Part of a small language model's weights: RMSNorm after each block.
Each number is 200 + 20 x the weight over its row's rms, rounded and kept within 0 to 999. Layers, rows and columns count from 0. The size before them is the row's rms in percent of the matrix's.

# layer 9 MLP down (transposed), 1024x512, rms 0.0897, rows 577-613, columns 128-191
100,220,184,177,245,186,228,176,172,202,212,215,199,180,188,166,135,210,195,188,194,182,167,192,192,218,188,205,170,212,232,182,220,163,192,218,208,202,184,180,220,188,203,216,218,203,173,174,178,225,207,203,199,203,231,181,207,166,195,206,226,184,191,209,215
102,205,170,188,221,190,188,209,192,224,186,210,202,224,168,227,225,246,217,168,181,187,180,195,182,234,168,215,191,210,188,199,199,145,213,206,194,192,216,167,193,219,190,216,193,199,148,196,194,186,222,200,224,235,218,172,209,195,234,195,239,153,226,219,202
098,201,148,226,208,193,211,201,200,191,204,182,203,182,182,256,203,187,204,184,211,195,196,212,220,242,229,230,201,186,198,181,213,227,203,163,173,211,213,215,190,207,192,183,194,242,180,194,204,198,211,171,212,167,176,225,199,183,217,227,192,164,169,200,169
100,207,196,192,192,216,226,180,193,226,177,232,186,196,213,178,180,220,205,188,214,197,177,241,173,203,213,166,226,223,204,254,194,209,219,210,223,208,198,231,198,204,218,205,182,193,221,205,178,239,223,257,183,207,217,207,175,209,182,205,224,189,195,165,183
101,214,195,200,211,187,227,168,170,198,190,161,186,205,192,218,230,187,206,239,245,230,197,203,247,221,202,204,201,208,190,183,199,190,176,247,194,201,231,205,209,215,204,200,183,175,259,165,212,196,193,223,219,214,182,192,203,200,224,189,183,200,216,163,210
099,203,181,185,172,215,225,200,226,205,183,192,181,184,202,190,212,215,186,177,166,174,179,197,198,200,175,202,194,189,191,210,192,195,199,183,188,221,201,191,139,202,221,216,202,197,210,189,158,182,197,193,218,182,193,197,211,192,219,185,215,235,186,209,231
098,239,216,177,191,185,215,210,228,212,173,175,225,201,210,234,206,183,220,206,204,203,199,181,151,216,209,189,230,192,233,166,240,230,226,223,194,206,214,184,193,228,175,213,199,219,194,223,239,182,206,200,206,195,213,163,187,196,199,200,179,194,178,217,179
095,196,191,219,187,181,188,172,193,198,176,194,194,189,226,187,181,220,219,218,195,192,202,201,211,208,225,211,197,188,196,222,213,212,195,185,208,206,183,170,194,190,226,189,223,202,218,209,199,200,223,201,201,172,197,210,253,208,213,215,198,153,212,202,178
093,241,205,155,204,211,201,187,194,177,201,195,200,208,211,182,170,156,206,204,203,200,229,201,207,183,226,213,202,175,192,220,170,170,200,188,193,211,192,191,216,225,214,164,210,181,178,212,185,187,194,217,210,233,180,191,217,219,181,178,189,176,169,178,227
098,202,196,218,186,186,237,199,204,185,158,187,202,180,201,241,191,220,195,183,216,219,214,190,181,226,208,187,208,204,190,171,167,198,179,208,223,208,242,202,213,208,187,197,183,211,222,224,201,210,194,185,209,217,227,177,198,244,193,199,202,191,160,217,198
096,171,206,211,215,201,214,228,186,242,215,212,221,188,194,163,180,228,231,198,228,205,204,195,166,182,196,237,235,196,207,208,201,202,209,213,221,213,175,198,228,154,216,203,209,195,195,190,209,161,218,176,192,196,190,232,206,186,205,231,196,188,184,167,208
112,195,199,199,198,164,184,215,200,177,203,190,204,236,202,208,216,174,209,238,209,240,200,213,166,194,194,211,193,231,218,207,181,184,208,182,221,208,194,207,231,196,205,222,218,203,203,176,167,192,186,214,204,212,203,167,221,228,185,230,188,194,230,183,186
098,175,198,220,191,202,226,198,184,170,207,195,213,176,160,210,198,162,188,195,183,180,180,210,181,167,235,211,230,202,213,246,264,202,161,196,209,193,172,197,197,210,216,186,188,165,133,184,258,178,185,141,202,192,173,188,178,217,197,176,167,223,201,234,202
091,198,218,194,172,180,196,197,181,217,232,168,206,213,196,168,159,196,200,172,207,229,161,219,241,216,187,180,216,169,164,229,191,198,180,167,187,175,185,197,192,195,234,209,182,185,217,230,185,148,217,197,149,217,228,226,213,201,160,215,179,230,176,191,203
102,210,210,222,176,213,184,229,204,203,200,206,194,187,202,208,224,223,188,224,212,227,213,219,201,206,205,211,157,210,214,182,213,155,176,191,165,203,169,194,190,180,206,189,197,205,224,237,217,223,195,200,201,193,212,221,209,235,253,185,212,239,177,183,220
101,216,227,233,181,223,215,228,201,183,208,159,205,215,206,225,201,188,186,206,170,199,201,229,198,177,197,179,196,226,220,229,224,189,179,199,240,195,180,193,173,200,231,181,176,201,198,196,213,221,198,222,201,229,195,192,202,191,179,206,208,176,200,183,202
104,181,193,208,214,223,207,237,193,236,244,220,191,197,214,184,204,222,196,202,198,179,178,178,217,203,180,217,177,186,231,227,152,217,179,184,157,237,222,182,222,161,228,187,222,215,191,211,213,179,169,196,231,191,210,217,217,194,209,225,186,203,204,173,197
115,186,240,174,164,196,219,177,211,162,182,214,166,224,220,224,222,187,207,162,194,213,191,217,171,181,177,209,226,184,210,201,213,211,205,218,194,212,193,209,211,189,244,191,219,201,156,213,237,192,191,190,213,225,156,186,186,221,230,211,212,179,214,222,212
098,168,238,179,200,191,207,204,208,194,201,215,193,202,220,221,224,208,163,248,217,201,213,222,219,186,181,234,199,212,194,214,186,184,216,221,188,159,234,212,202,205,173,190,225,198,208,158,190,169,228,184,192,212,208,180,166,205,207,209,200,238,199,237,199
105,214,163,190,150,211,180,177,186,177,203,186,211,202,175,200,209,191,190,199,188,203,173,187,202,178,211,224,198,201,242,194,178,213,203,205,186,212,207,179,216,194,186,173,209,193,198,214,219,181,213,210,193,197,205,214,197,211,176,211,205,204,211,188,158
101,172,207,220,189,203,201,185,173,213,159,185,204,216,194,243,189,216,190,216,185,229,204,212,205,216,260,204,209,196,189,212,174,212,189,145,181,182,180,239,190,187,225,215,197,212,227,165,234,208,219,193,175,214,193,206,222,190,220,200,222,206,200,215,195
096,201,166,202,205,215,217,176,193,186,210,200,187,184,184,192,183,181,193,215,209,225,199,193,176,207,191,218,189,224,232,184,192,205,205,176,188,213,217,215,247,148,196,194,203,219,193,201,210,196,187,210,204,218,197,216,194,187,187,197,191,188,216,198,201
098,193,206,180,199,209,192,199,195,174,215,247,228,225,179,194,189,211,189,180,179,193,194,167,236,224,229,212,175,208,186,221,202,187,206,203,179,194,195,202,167,183,195,258,210,190,239,178,223,219,209,203,221,197,190,210,214,219,240,186,207,221,185,154,195
095,181,207,185,191,209,189,214,195,204,201,202,221,166,181,166,200,210,220,212,170,198,167,181,179,226,212,178,215,195,226,159,207,196,189,192,186,172,171,168,191,179,168,210,218,205,197,251,209,194,196,222,182,170,182,196,171,179,204,207,189,184,169,218,208
096,204,222,207,199,201,197,224,162,189,202,200,247,189,181,182,208,201,213,190,210,205,173,229,203,178,168,184,215,190,213,220,206,199,228,205,238,193,199,198,204,210,171,204,202,183,215,208,209,187,204,212,209,214,182,206,239,195,213,172,212,191,218,173,175
100,206,211,200,217,219,232,177,211,222,182,184,202,181,213,195,210,198,203,153,175,221,184,231,195,216,193,194,208,203,180,230,198,198,221,210,183,190,197,212,206,159,195,199,211,181,181,216,191,186,221,236,227,167,229,204,179,193,199,209,211,194,164,209,184
098,222,185,198,238,214,168,198,176,224,194,201,196,222,205,232,181,201,199,174,197,222,225,205,222,183,234,215,225,193,146,193,215,222,183,199,194,189,205,246,201,190,198,203,187,229,182,166,199,219,234,208,194,224,218,215,185,196,219,209,197,217,193,195,182
100,188,192,185,164,238,211,215,184,210,201,224,231,202,195,189,179,227,201,192,205,205,212,237,202,198,225,192,225,199,209,199,190,182,224,194,178,207,191,189,186,179,177,201,205,204,224,210,177,234,226,212,209,211,210,193,198,194,190,199,176,218,190,210,211
107,211,194,194,184,246,201,193,207,204,201,212,204,223,175,180,177,221,209,186,188,191,201,218,173,197,213,219,232,221,194,199,208,173,240,196,217,223,165,223,194,179,220,210,269,186,215,218,187,168,204,215,219,214,220,230,213,186,201,183,181,253,197,217,197
093,196,181,201,211,218,204,235,216,222,198,224,165,212,191,209,235,207,217,206,222,243,199,192,197,211,173,196,187,169,254,230,198,190,213,214,189,232,237,224,168,184,201,211,210,190,179,236,178,206,184,240,170,170,205,220,171,158,210,193,197,183,192,181,168
091,194,241,175,188,223,208,244,200,224,216,220,202,217,175,204,210,154,231,194,196,237,251,205,189,232,172,196,213,230,198,184,238,159,162,210,204,209,184,188,189,228,228,180,171,215,221,202,190,186,220,194,264,182,213,215,200,200,196,225,196,181,202,184,192
097,196,216,193,204,185,189,187,213,209,208,196,226,196,207,187,214,183,210,204,169,206,214,185,190,212,182,174,219,170,187,234,210,205,188,219,188,193,208,191,193,189,238,205,154,210,219,214,190,204,224,197,198,217,220,167,172,187,209,162,185,230,209,201,228
101,231,215,205,192,176,191,186,207,183,202,212,205,178,204,229,208,211,166,188,158,224,200,179,197,186,162,208,204,241,207,194,238,195,222,178,185,225,183,168,198,201,168,173,217,207,231,127,171,222,212,226,202,222,215,194,163,208,173,200,202,222,181,167,182
095,202,180,215,170,224,218,183,194,194,183,162,206,237,179,221,200,201,195,220,196,213,200,238,211,177,195,217,216,193,201,233,175,198,174,225,218,174,192,194,184,197,193,184,187,207,203,184,164,216,186,215,212,134,203,177,195,193,192,217,209,191,239,182,191
103,220,193,224,175,153,218,242,184,233,161,182,190,162,189,197,193,195,165,209,221,174,227,237,148,219,215,195,211,209,218,201,226,211,201,192,175,185,222,198,157,189,226,209,221,224,179,201,192,198,191,181,184,236,258,197,179,202,204,193,234,202,190,188,201
099,190,205,171,227,173,193,205,188,226,195,194,188,205,210,176,221,191,208,210,222,175,235,228,204,170,213,184,157,239,188,198,179,171,195,213,206,207,156,163,201,193,181,196,204,201,227,182,214,243,219,230,194,198,205,220,207,190,173,230,239,227,191,204,183
097,201,200,209,219,204,199,184,196,268,202,187,208,225,172,187,219,184,171,169,201,206,187,185,185,221,210,215,193,168,207,174,175,223,193,169,195,201,216,191,184,211,197,169,212,202,187,203,181,210,171,214,172,173,198,222,206,219,206,212,201,234,193,203,165
# layer 9 MLP gate, 1024x512, rms 0.131, rows 578-613, columns 128-191
099,187,182,194,195,168,212,203,199,181,174,202,256,215,234,211,202,192,252,201,199,223,187,225,182,209,187,206,226,199,211,194,212,177,218,197,210,206,211,224,252,167,220,232,182,208,194,193,240,190,207,205,235,194,175,212,178,223,230,204,200,203,184,182,209
102,195,185,191,167,227,243,192,190,230,201,212,212,232,243,205,258,191,195,164,190,197,199,240,164,213,205,172,198,225,163,203,228,203,203,171,221,191,165,179,195,179,184,176,212,218,175,206,205,209,216,182,180,190,178,214,199,198,213,200,216,191,202,188,171
098,176,230,214,213,208,176,212,223,194,207,168,170,231,192,233,244,185,204,209,207,196,130,220,204,175,177,210,174,196,169,203,207,211,172,178,203,201,211,192,182,188,164,187,212,188,216,216,225,213,223,185,217,215,168,201,206,236,206,211,236,220,182,213,163
097,185,208,228,199,185,207,191,216,160,177,213,221,217,195,206,189,187,156,163,239,200,221,219,204,234,237,210,221,192,218,199,216,215,220,191,220,163,188,208,170,220,193,236,193,164,178,183,206,220,193,200,198,232,157,223,233,211,205,242,199,229,210,196,177
098,175,168,202,182,184,194,202,178,154,187,181,189,223,201,166,202,198,212,221,186,206,221,228,190,228,207,175,205,225,189,177,219,211,214,145,237,190,228,201,214,189,221,182,188,209,211,216,191,224,192,239,180,181,200,184,222,233,173,228,195,180,221,188,201
100,214,176,191,223,233,193,236,199,181,197,182,178,200,202,209,225,207,200,182,241,157,180,209,233,207,195,179,198,186,190,216,158,220,199,228,183,180,205,203,214,183,222,198,223,151,190,187,209,220,203,195,165,202,190,229,201,201,195,195,215,197,186,214,198
094,163,213,206,193,223,200,231,200,209,257,208,229,201,202,226,224,213,192,206,187,186,211,208,145,222,202,205,215,259,203,184,249,237,213,176,170,219,224,224,243,191,204,200,185,210,226,195,231,213,239,227,205,215,189,193,180,252,180,199,222,218,252,201,192
097,184,240,194,177,179,207,206,203,216,190,196,189,177,191,207,204,209,203,201,199,172,212,194,211,217,202,195,200,200,208,183,188,195,215,193,239,220,235,212,198,178,187,225,235,183,219,221,228,210,220,204,173,169,225,202,205,214,232,219,213,204,197,193,227
099,193,180,162,236,228,172,206,228,172,172,218,144,241,184,208,193,190,204,166,200,180,178,186,193,188,204,187,204,246,205,221,225,156,198,183,225,204,199,209,173,208,177,225,211,202,196,185,199,216,199,212,170,195,190,220,211,196,217,206,191,198,228,191,211
097,205,190,225,231,212,179,175,206,223,222,211,213,204,219,236,201,190,190,240,214,182,201,206,228,185,202,199,218,231,187,191,194,219,192,192,183,189,204,195,182,206,189,159,173,206,191,168,163,196,210,202,234,203,232,192,207,210,206,220,204,226,179,183,206
111,185,199,196,207,187,216,189,199,185,178,188,153,190,193,205,187,208,167,220,205,217,246,218,200,195,176,226,182,161,205,202,203,204,203,208,196,212,201,190,202,212,194,215,224,237,221,165,184,224,190,205,183,150,199,185,210,182,212,198,176,211,187,157,214
100,208,170,209,195,203,209,188,186,193,219,207,194,200,199,180,222,194,188,211,197,192,186,204,168,207,213,221,207,211,190,174,150,235,146,201,209,198,220,186,233,213,206,175,159,220,212,196,159,211,194,190,220,200,193,180,221,195,195,229,207,208,196,198,218
096,176,207,208,195,220,203,180,179,204,215,218,230,186,192,173,204,204,216,188,219,167,173,223,201,230,209,224,205,156,177,198,207,193,178,214,188,231,181,208,169,228,207,199,181,201,179,203,200,210,190,241,211,226,204,217,217,177,205,226,180,232,208,230,194
099,193,188,202,212,213,203,199,178,221,170,216,223,234,218,250,212,221,202,202,191,177,209,165,203,178,201,214,207,195,200,193,214,216,187,201,201,200,237,209,232,159,185,213,178,171,176,229,223,205,229,216,193,227,166,175,192,200,169,209,173,228,193,206,194
098,176,221,208,156,191,192,154,197,172,216,202,202,203,246,193,172,215,192,182,209,193,179,188,197,187,197,190,198,178,199,222,196,190,145,220,183,187,211,182,196,195,157,186,184,216,165,181,204,210,217,258,185,134,157,196,183,192,190,184,206,194,173,204,197
100,227,198,212,178,187,198,205,200,221,151,191,189,183,205,223,175,210,219,200,204,209,215,210,196,219,263,173,175,170,196,168,196,195,201,216,217,237,193,213,205,227,203,198,253,190,173,200,211,205,186,208,184,222,210,232,206,198,205,208,193,192,182,183,186
111,235,219,204,217,220,175,212,217,202,216,206,198,172,196,168,207,220,181,205,253,195,226,189,211,189,196,224,203,193,191,198,210,196,222,164,168,207,233,215,178,178,149,207,187,199,203,184,210,184,205,150,163,204,202,233,159,150,149,204,200,191,203,205,193
096,156,241,195,202,161,246,154,221,213,205,216,174,234,225,197,214,227,194,211,207,203,180,223,191,189,190,225,182,194,217,187,203,188,195,202,171,179,183,220,231,176,196,187,210,220,187,178,213,192,218,210,198,174,203,209,170,197,203,251,221,196,176,207,204
103,211,183,195,205,191,199,183,180,207,207,239,178,217,203,179,203,197,176,231,188,212,198,197,195,211,208,187,195,199,196,193,229,207,178,200,221,238,224,207,184,186,196,200,200,197,224,185,181,191,222,207,193,198,198,182,235,183,201,181,198,188,197,170,227
100,193,179,202,164,232,228,210,185,168,185,198,183,205,216,163,201,220,191,172,196,191,207,221,182,197,181,239,195,191,210,188,184,198,271,160,223,186,206,226,219,188,185,198,223,235,176,222,222,214,215,226,166,218,209,192,181,216,193,211,192,221,205,226,165
095,203,206,179,180,188,211,223,208,187,212,154,215,183,177,198,189,220,179,225,174,191,183,205,169,220,179,165,194,233,161,209,207,203,205,199,199,153,209,185,182,235,238,194,204,182,220,211,186,208,218,211,186,215,223,210,187,199,226,193,227,209,219,196,202
100,215,180,232,222,216,205,190,160,200,189,162,195,173,200,194,194,210,238,194,158,201,213,225,213,179,209,216,212,209,205,201,175,206,212,205,169,213,193,209,261,225,188,183,187,183,180,206,203,163,191,186,161,228,186,178,193,187,206,210,242,212,205,201,199
100,180,225,179,206,206,189,173,176,207,207,183,227,166,203,182,205,200,229,233,185,223,174,238,249,205,218,179,158,250,191,222,178,219,198,190,193,205,226,181,216,175,186,220,214,168,211,186,164,205,201,213,191,191,228,209,216,163,205,165,177,234,212,194,172
098,169,184,180,241,192,196,198,187,227,207,208,191,202,177,215,230,200,203,148,200,198,215,230,220,190,182,179,190,209,191,180,195,195,219,192,209,210,190,191,195,197,160,241,192,192,199,209,176,225,168,169,191,158,152,181,202,216,229,188,233,206,203,201,193
102,205,216,185,185,200,218,177,167,244,200,214,179,196,195,180,181,191,157,198,204,187,198,166,223,224,180,185,188,224,235,194,191,212,230,223,152,192,195,209,204,198,198,169,252,171,206,208,219,187,192,193,172,214,197,189,228,227,202,189,188,222,230,177,182
087,194,228,209,223,221,213,197,185,232,201,198,212,201,214,234,173,198,204,187,179,201,195,203,236,199,239,199,220,192,157,221,216,210,201,190,188,176,201,239,188,220,173,233,189,223,186,174,222,222,204,214,176,225,207,209,181,195,258,200,217,217,192,195,200
096,214,185,171,205,184,196,213,187,200,216,207,210,181,151,209,194,175,172,175,200,218,188,240,245,230,202,226,224,198,256,211,195,217,210,183,225,212,219,200,185,207,211,219,170,200,221,155,201,207,186,187,192,198,148,207,187,178,183,241,217,224,224,206,215
104,178,199,211,176,173,195,210,218,190,185,201,193,185,210,207,237,201,174,182,193,216,185,159,235,218,216,183,192,212,174,163,220,223,196,182,225,209,178,194,208,210,215,222,216,207,223,209,200,211,188,126,152,207,212,152,216,189,185,194,170,171,197,195,188
095,210,203,203,211,194,188,183,209,197,201,216,224,174,223,236,170,222,208,221,181,210,204,192,238,212,188,231,196,198,187,201,188,251,222,199,189,183,204,166,244,227,199,221,181,201,203,197,182,191,164,134,218,256,182,209,240,259,225,176,241,185,204,189,198
096,216,190,177,194,180,209,190,216,159,174,216,183,181,216,233,211,190,183,211,197,216,192,220,195,220,165,180,170,215,229,215,213,238,191,225,208,187,165,187,216,234,221,194,189,196,184,178,186,192,232,187,199,207,208,185,212,231,230,183,226,225,176,215,208
100,211,177,204,214,192,174,189,195,183,185,217,209,208,182,202,186,210,198,224,184,190,174,209,242,192,206,199,191,189,186,176,171,191,209,157,171,214,198,177,201,167,170,244,211,181,229,205,187,184,208,200,175,183,230,224,200,188,208,210,208,237,237,209,190
095,211,196,222,218,171,212,184,200,201,195,184,215,224,221,207,231,200,196,174,240,218,201,187,200,183,208,229,211,182,215,210,200,220,169,160,173,214,165,214,202,192,199,198,211,189,208,185,211,221,195,204,184,188,197,215,178,192,191,227,171,202,211,228,203
096,215,183,222,173,206,181,186,187,191,197,202,205,241,210,206,189,203,181,232,184,232,193,240,221,181,214,200,206,180,191,212,198,205,202,221,185,177,217,193,177,209,175,185,190,180,178,180,167,214,186,220,196,186,225,157,200,172,187,219,207,201,229,177,196
097,181,217,161,210,167,195,205,230,191,200,210,174,191,240,187,224,209,229,205,185,181,232,189,207,233,201,168,220,232,172,216,171,185,178,170,187,185,211,223,207,192,201,212,161,222,157,189,209,187,226,220,171,233,210,198,212,221,197,211,220,233,198,204,207
101,207,194,190,213,207,225,225,199,210,188,232,194,204,206,221,201,222,163,223,181,208,212,202,247,218,209,238,196,170,192,220,182,186,195,146,190,168,183,189,200,204,234,234,213,197,210,207,214,226,206,201,207,178,201,200,179,189,168,183,156,204,228,215,213
098,225,194,211,202,240,224,210,201,194,220,231,223,192,201,184,193,194,211,200,202,203,198,185,190,183,222,164,195,228,155,159,217,181,218,208,206,202,180,228,222,172,180,197,198,213,184,200,234,184,220,226,197,245,204,193,229,202,231,236,186,143,227,191,165
# layer 9 MLP up, 1024x512, rms 0.136, rows 578-613, columns 128-191
105,185,183,241,206,156,179,227,234,201,207,217,204,170,189,217,208,186,195,178,204,173,251,201,199,194,201,208,160,175,189,160,207,233,186,219,180,171,221,216,166,186,190,218,179,176,201,210,185,182,225,220,192,177,177,241,191,181,197,163,209,206,191,208,221
100,203,201,207,182,214,245,225,193,208,217,219,187,199,211,215,222,187,207,188,183,210,171,185,199,197,209,151,182,201,203,200,195,206,222,240,213,183,220,148,197,172,204,198,177,200,185,199,183,222,209,177,224,231,214,206,177,189,184,202,173,211,213,213,227
097,194,240,213,187,208,186,215,180,163,232,200,224,211,209,171,202,206,255,189,215,197,233,212,210,221,192,216,182,231,175,186,187,186,217,200,162,200,217,190,191,191,180,250,187,201,200,239,213,190,189,204,213,184,220,245,227,194,212,190,217,217,212,210,186
094,190,205,190,190,209,215,195,213,216,199,196,187,212,177,177,161,189,176,181,163,180,195,192,183,184,224,222,250,198,212,226,228,200,213,199,204,216,219,178,188,198,209,207,176,188,153,241,194,184,229,173,164,190,225,171,225,183,162,194,204,187,205,213,170
097,196,197,181,173,184,188,182,175,183,215,231,192,226,193,207,229,210,213,188,227,194,162,190,184,204,174,190,164,217,183,191,183,188,257,223,211,176,212,190,173,167,190,178,221,185,187,245,205,215,239,199,207,218,232,184,197,219,187,146,187,187,211,170,198
097,185,221,224,231,202,205,198,152,217,203,198,199,221,180,211,184,179,182,216,209,175,204,189,162,212,193,189,193,210,187,207,176,203,198,182,202,188,233,239,204,189,197,201,206,203,186,205,182,197,225,208,193,175,175,214,191,210,227,219,212,209,194,173,191
097,216,218,198,229,217,173,195,191,222,190,199,169,181,160,193,215,167,262,180,196,211,215,165,208,198,164,202,195,197,210,248,158,217,192,207,195,150,230,200,214,240,190,224,200,184,184,219,177,188,198,164,197,213,208,227,186,191,198,189,206,227,189,191,223
090,173,187,208,208,176,207,221,138,236,190,181,186,168,210,234,233,216,164,202,188,168,172,216,191,216,198,230,184,240,213,201,187,200,199,213,205,219,214,239,203,195,201,216,193,244,206,179,198,205,202,193,197,197,210,194,228,204,223,194,209,206,207,244,198
097,198,219,200,209,244,184,200,192,220,211,236,187,188,214,216,151,193,212,238,199,208,192,194,189,200,210,195,200,180,163,209,176,238,189,189,171,196,212,211,193,209,174,198,177,166,170,174,208,223,207,191,190,217,187,182,207,218,184,208,118,194,198,218,210
092,199,193,193,225,168,218,210,217,181,192,195,187,215,212,220,207,176,193,214,155,204,203,195,204,209,217,178,161,177,183,179,206,186,213,198,191,206,232,189,195,219,225,213,181,221,189,181,174,243,192,231,181,197,192,206,215,214,212,163,191,193,218,224,198
113,189,209,186,200,222,200,230,158,201,184,186,186,244,191,197,207,196,220,214,180,190,184,192,207,220,216,175,214,207,230,204,189,224,191,232,204,202,203,191,207,195,171,192,210,230,184,210,203,200,196,200,183,207,201,217,218,235,200,244,190,188,191,205,173
098,218,185,195,205,198,177,203,209,206,217,200,175,195,254,195,242,221,192,213,194,208,187,204,251,266,205,210,196,197,199,172,239,189,198,216,173,195,221,191,165,187,208,227,180,215,231,220,221,191,209,196,147,189,181,214,231,204,227,198,183,194,212,207,188
089,175,199,190,189,222,225,179,192,183,160,221,213,170,222,220,216,193,195,182,220,170,206,216,161,201,206,211,197,211,239,178,148,215,201,223,194,231,222,183,214,203,194,222,212,246,202,180,230,212,184,226,200,174,210,189,210,192,227,205,214,221,227,223,195
103,209,214,206,203,203,211,192,222,166,224,179,187,161,175,194,206,190,195,211,195,215,203,232,223,200,181,196,192,216,204,193,228,209,204,169,207,189,187,193,191,236,176,205,183,172,197,215,201,198,183,213,194,195,237,170,200,214,231,167,193,207,229,187,210
100,190,207,166,189,208,181,167,192,200,246,217,193,221,209,152,188,184,195,179,193,230,235,166,150,236,218,221,190,197,192,175,190,219,214,212,217,195,205,242,242,209,188,200,232,191,153,195,188,213,213,205,221,202,168,233,219,189,220,210,211,223,175,233,208
103,189,198,175,224,195,175,199,195,185,230,197,204,189,188,183,181,182,154,184,211,199,184,194,198,189,182,191,213,191,165,191,180,177,235,241,167,179,227,210,189,216,228,169,203,223,236,214,195,237,236,207,227,188,193,164,193,213,202,194,214,223,204,197,249
110,212,202,202,176,215,191,192,220,195,190,180,221,200,211,200,209,212,229,209,200,200,205,207,194,189,195,196,195,192,226,174,223,219,188,232,204,195,197,181,215,214,219,223,189,199,166,215,199,175,192,198,202,207,202,220,204,223,247,169,217,196,176,169,201
093,234,153,216,181,208,179,226,204,189,211,194,215,200,176,193,193,196,196,152,215,174,185,194,204,173,210,198,197,233,219,235,184,192,198,207,214,217,209,173,166,196,213,189,195,165,185,190,189,186,175,196,230,201,206,199,249,228,184,193,212,200,178,167,226
100,158,170,167,197,212,205,201,230,175,185,167,191,189,224,170,225,227,222,213,215,233,177,209,206,209,197,187,186,182,148,194,166,194,191,173,208,168,213,204,175,216,220,199,179,222,214,161,200,199,196,194,190,207,212,211,184,204,224,190,184,182,190,213,228
102,220,191,189,167,207,184,201,200,196,212,211,189,204,209,201,212,242,190,179,198,193,192,182,247,178,191,170,183,207,211,200,238,201,257,150,238,200,213,209,165,181,164,200,193,200,175,194,202,211,186,191,219,185,228,196,186,217,222,180,210,220,219,202,179
097,231,235,219,238,218,188,212,190,229,204,196,191,215,209,246,187,212,213,190,223,193,204,203,221,213,187,195,229,188,187,188,209,186,224,193,171,180,185,177,202,214,219,173,215,204,227,173,200,217,194,212,219,190,206,198,223,223,207,214,196,217,200,199,230
101,187,214,208,221,206,199,175,217,233,227,191,168,198,201,212,217,195,249,206,193,230,223,176,173,190,199,182,217,220,189,229,217,201,203,199,213,201,183,214,220,236,163,198,179,197,178,208,213,200,225,172,156,280,206,171,176,176,184,191,212,199,192,227,227
102,198,177,196,171,215,210,200,168,189,171,179,196,188,203,220,230,162,194,202,182,238,229,213,198,196,194,194,190,230,210,195,206,191,188,259,190,203,211,197,225,206,185,202,187,253,227,193,157,202,183,199,209,208,214,220,219,203,196,201,206,190,195,210,185
098,195,209,203,196,213,181,222,203,192,202,219,186,198,211,205,220,206,202,220,173,213,215,208,228,195,179,187,186,202,204,256,181,231,203,205,175,177,179,177,236,154,228,200,185,162,160,187,188,196,189,208,192,196,239,175,183,183,198,236,229,160,206,180,181
105,217,191,210,196,173,201,209,201,190,163,218,205,205,183,197,170,201,179,263,189,174,187,152,197,203,211,202,204,231,218,170,188,205,203,178,179,189,193,218,191,209,191,197,178,186,214,173,211,199,192,201,180,205,160,232,214,209,180,196,215,195,182,225,189
078,183,189,213,152,187,198,201,207,150,163,201,198,186,197,205,209,209,192,217,180,190,190,206,169,214,167,202,188,163,226,223,194,187,202,203,204,206,210,163,209,206,174,228,184,183,215,207,194,179,133,183,217,176,195,180,234,188,207,205,203,205,192,213,204
098,190,191,197,194,196,203,190,231,201,200,211,174,213,201,213,212,204,178,211,199,206,172,186,165,201,228,252,209,189,165,192,183,192,194,174,210,216,225,241,224,184,217,180,194,209,204,211,209,163,198,209,228,177,224,189,202,179,192,223,210,207,213,219,211
105,217,246,202,211,166,188,188,213,227,227,189,191,193,210,210,174,216,248,216,196,208,222,224,192,202,210,236,188,183,148,231,197,196,170,227,151,174,179,188,206,210,207,207,195,187,187,220,188,197,251,181,196,213,190,219,239,202,215,214,183,215,201,170,223
094,175,198,214,221,181,180,177,201,205,216,156,198,188,202,214,222,186,209,194,203,183,161,215,186,223,187,186,170,231,141,174,217,214,180,172,207,192,227,202,209,202,196,205,210,198,195,182,190,251,201,177,202,187,217,200,179,214,212,179,179,202,207,164,199
094,192,184,202,207,190,204,169,188,201,230,186,228,202,231,208,197,225,193,209,207,200,164,208,194,173,223,184,181,195,179,211,171,217,209,162,218,171,217,205,236,196,219,188,220,216,176,170,192,182,175,183,186,224,171,222,197,218,200,231,177,190,201,194,239
107,184,171,196,207,208,219,173,207,225,211,193,155,168,177,232,211,192,163,162,207,197,211,193,207,180,245,207,206,207,238,213,166,177,161,214,190,206,171,208,189,202,181,206,172,190,210,194,203,210,169,201,157,209,173,176,199,195,205,178,210,225,250,206,198
094,195,159,167,216,184,211,193,196,214,213,174,186,180,200,163,202,196,165,201,242,193,247,164,217,207,196,199,187,201,183,161,227,209,204,173,170,177,203,200,208,192,216,178,189,212,195,213,220,208,170,229,196,180,221,185,203,203,186,198,198,185,202,197,175
082,204,198,160,239,179,194,223,242,194,226,234,196,178,177,216,167,172,208,208,222,200,225,176,220,229,199,212,187,191,219,160,228,181,235,190,160,231,184,199,229,224,206,207,191,204,189,195,179,239,191,194,207,241,221,184,184,210,186,168,175,205,161,176,197
100,186,188,216,190,227,192,204,162,242,232,236,215,198,199,207,197,232,199,219,186,184,193,201,204,170,180,202,194,173,210,183,209,204,193,200,193,165,204,209,212,214,195,187,203,173,193,202,223,203,205,176,214,178,188,239,220,185,178,178,155,186,176,205,226
103,210,217,203,216,217,202,219,213,193,190,191,190,200,215,205,195,178,173,200,216,202,147,188,163,232,206,216,204,194,208,220,195,200,214,213,183,193,216,186,188,177,195,218,215,184,235,202,177,164,197,197,224,212,174,199,191,181,209,199,194,171,211,235,183
097,214,179,193,206,196,157,214,188,191,207,212,202,201,218,232,201,194,240,190,171,212,153,220,190,181,203,195,214,193,199,213,232,180,220,179,169,193,222,173,218,171,159,187,221,232,184,191,239,226,221,200,186,168,196,172,195,144,196,214,206,183,174,204,198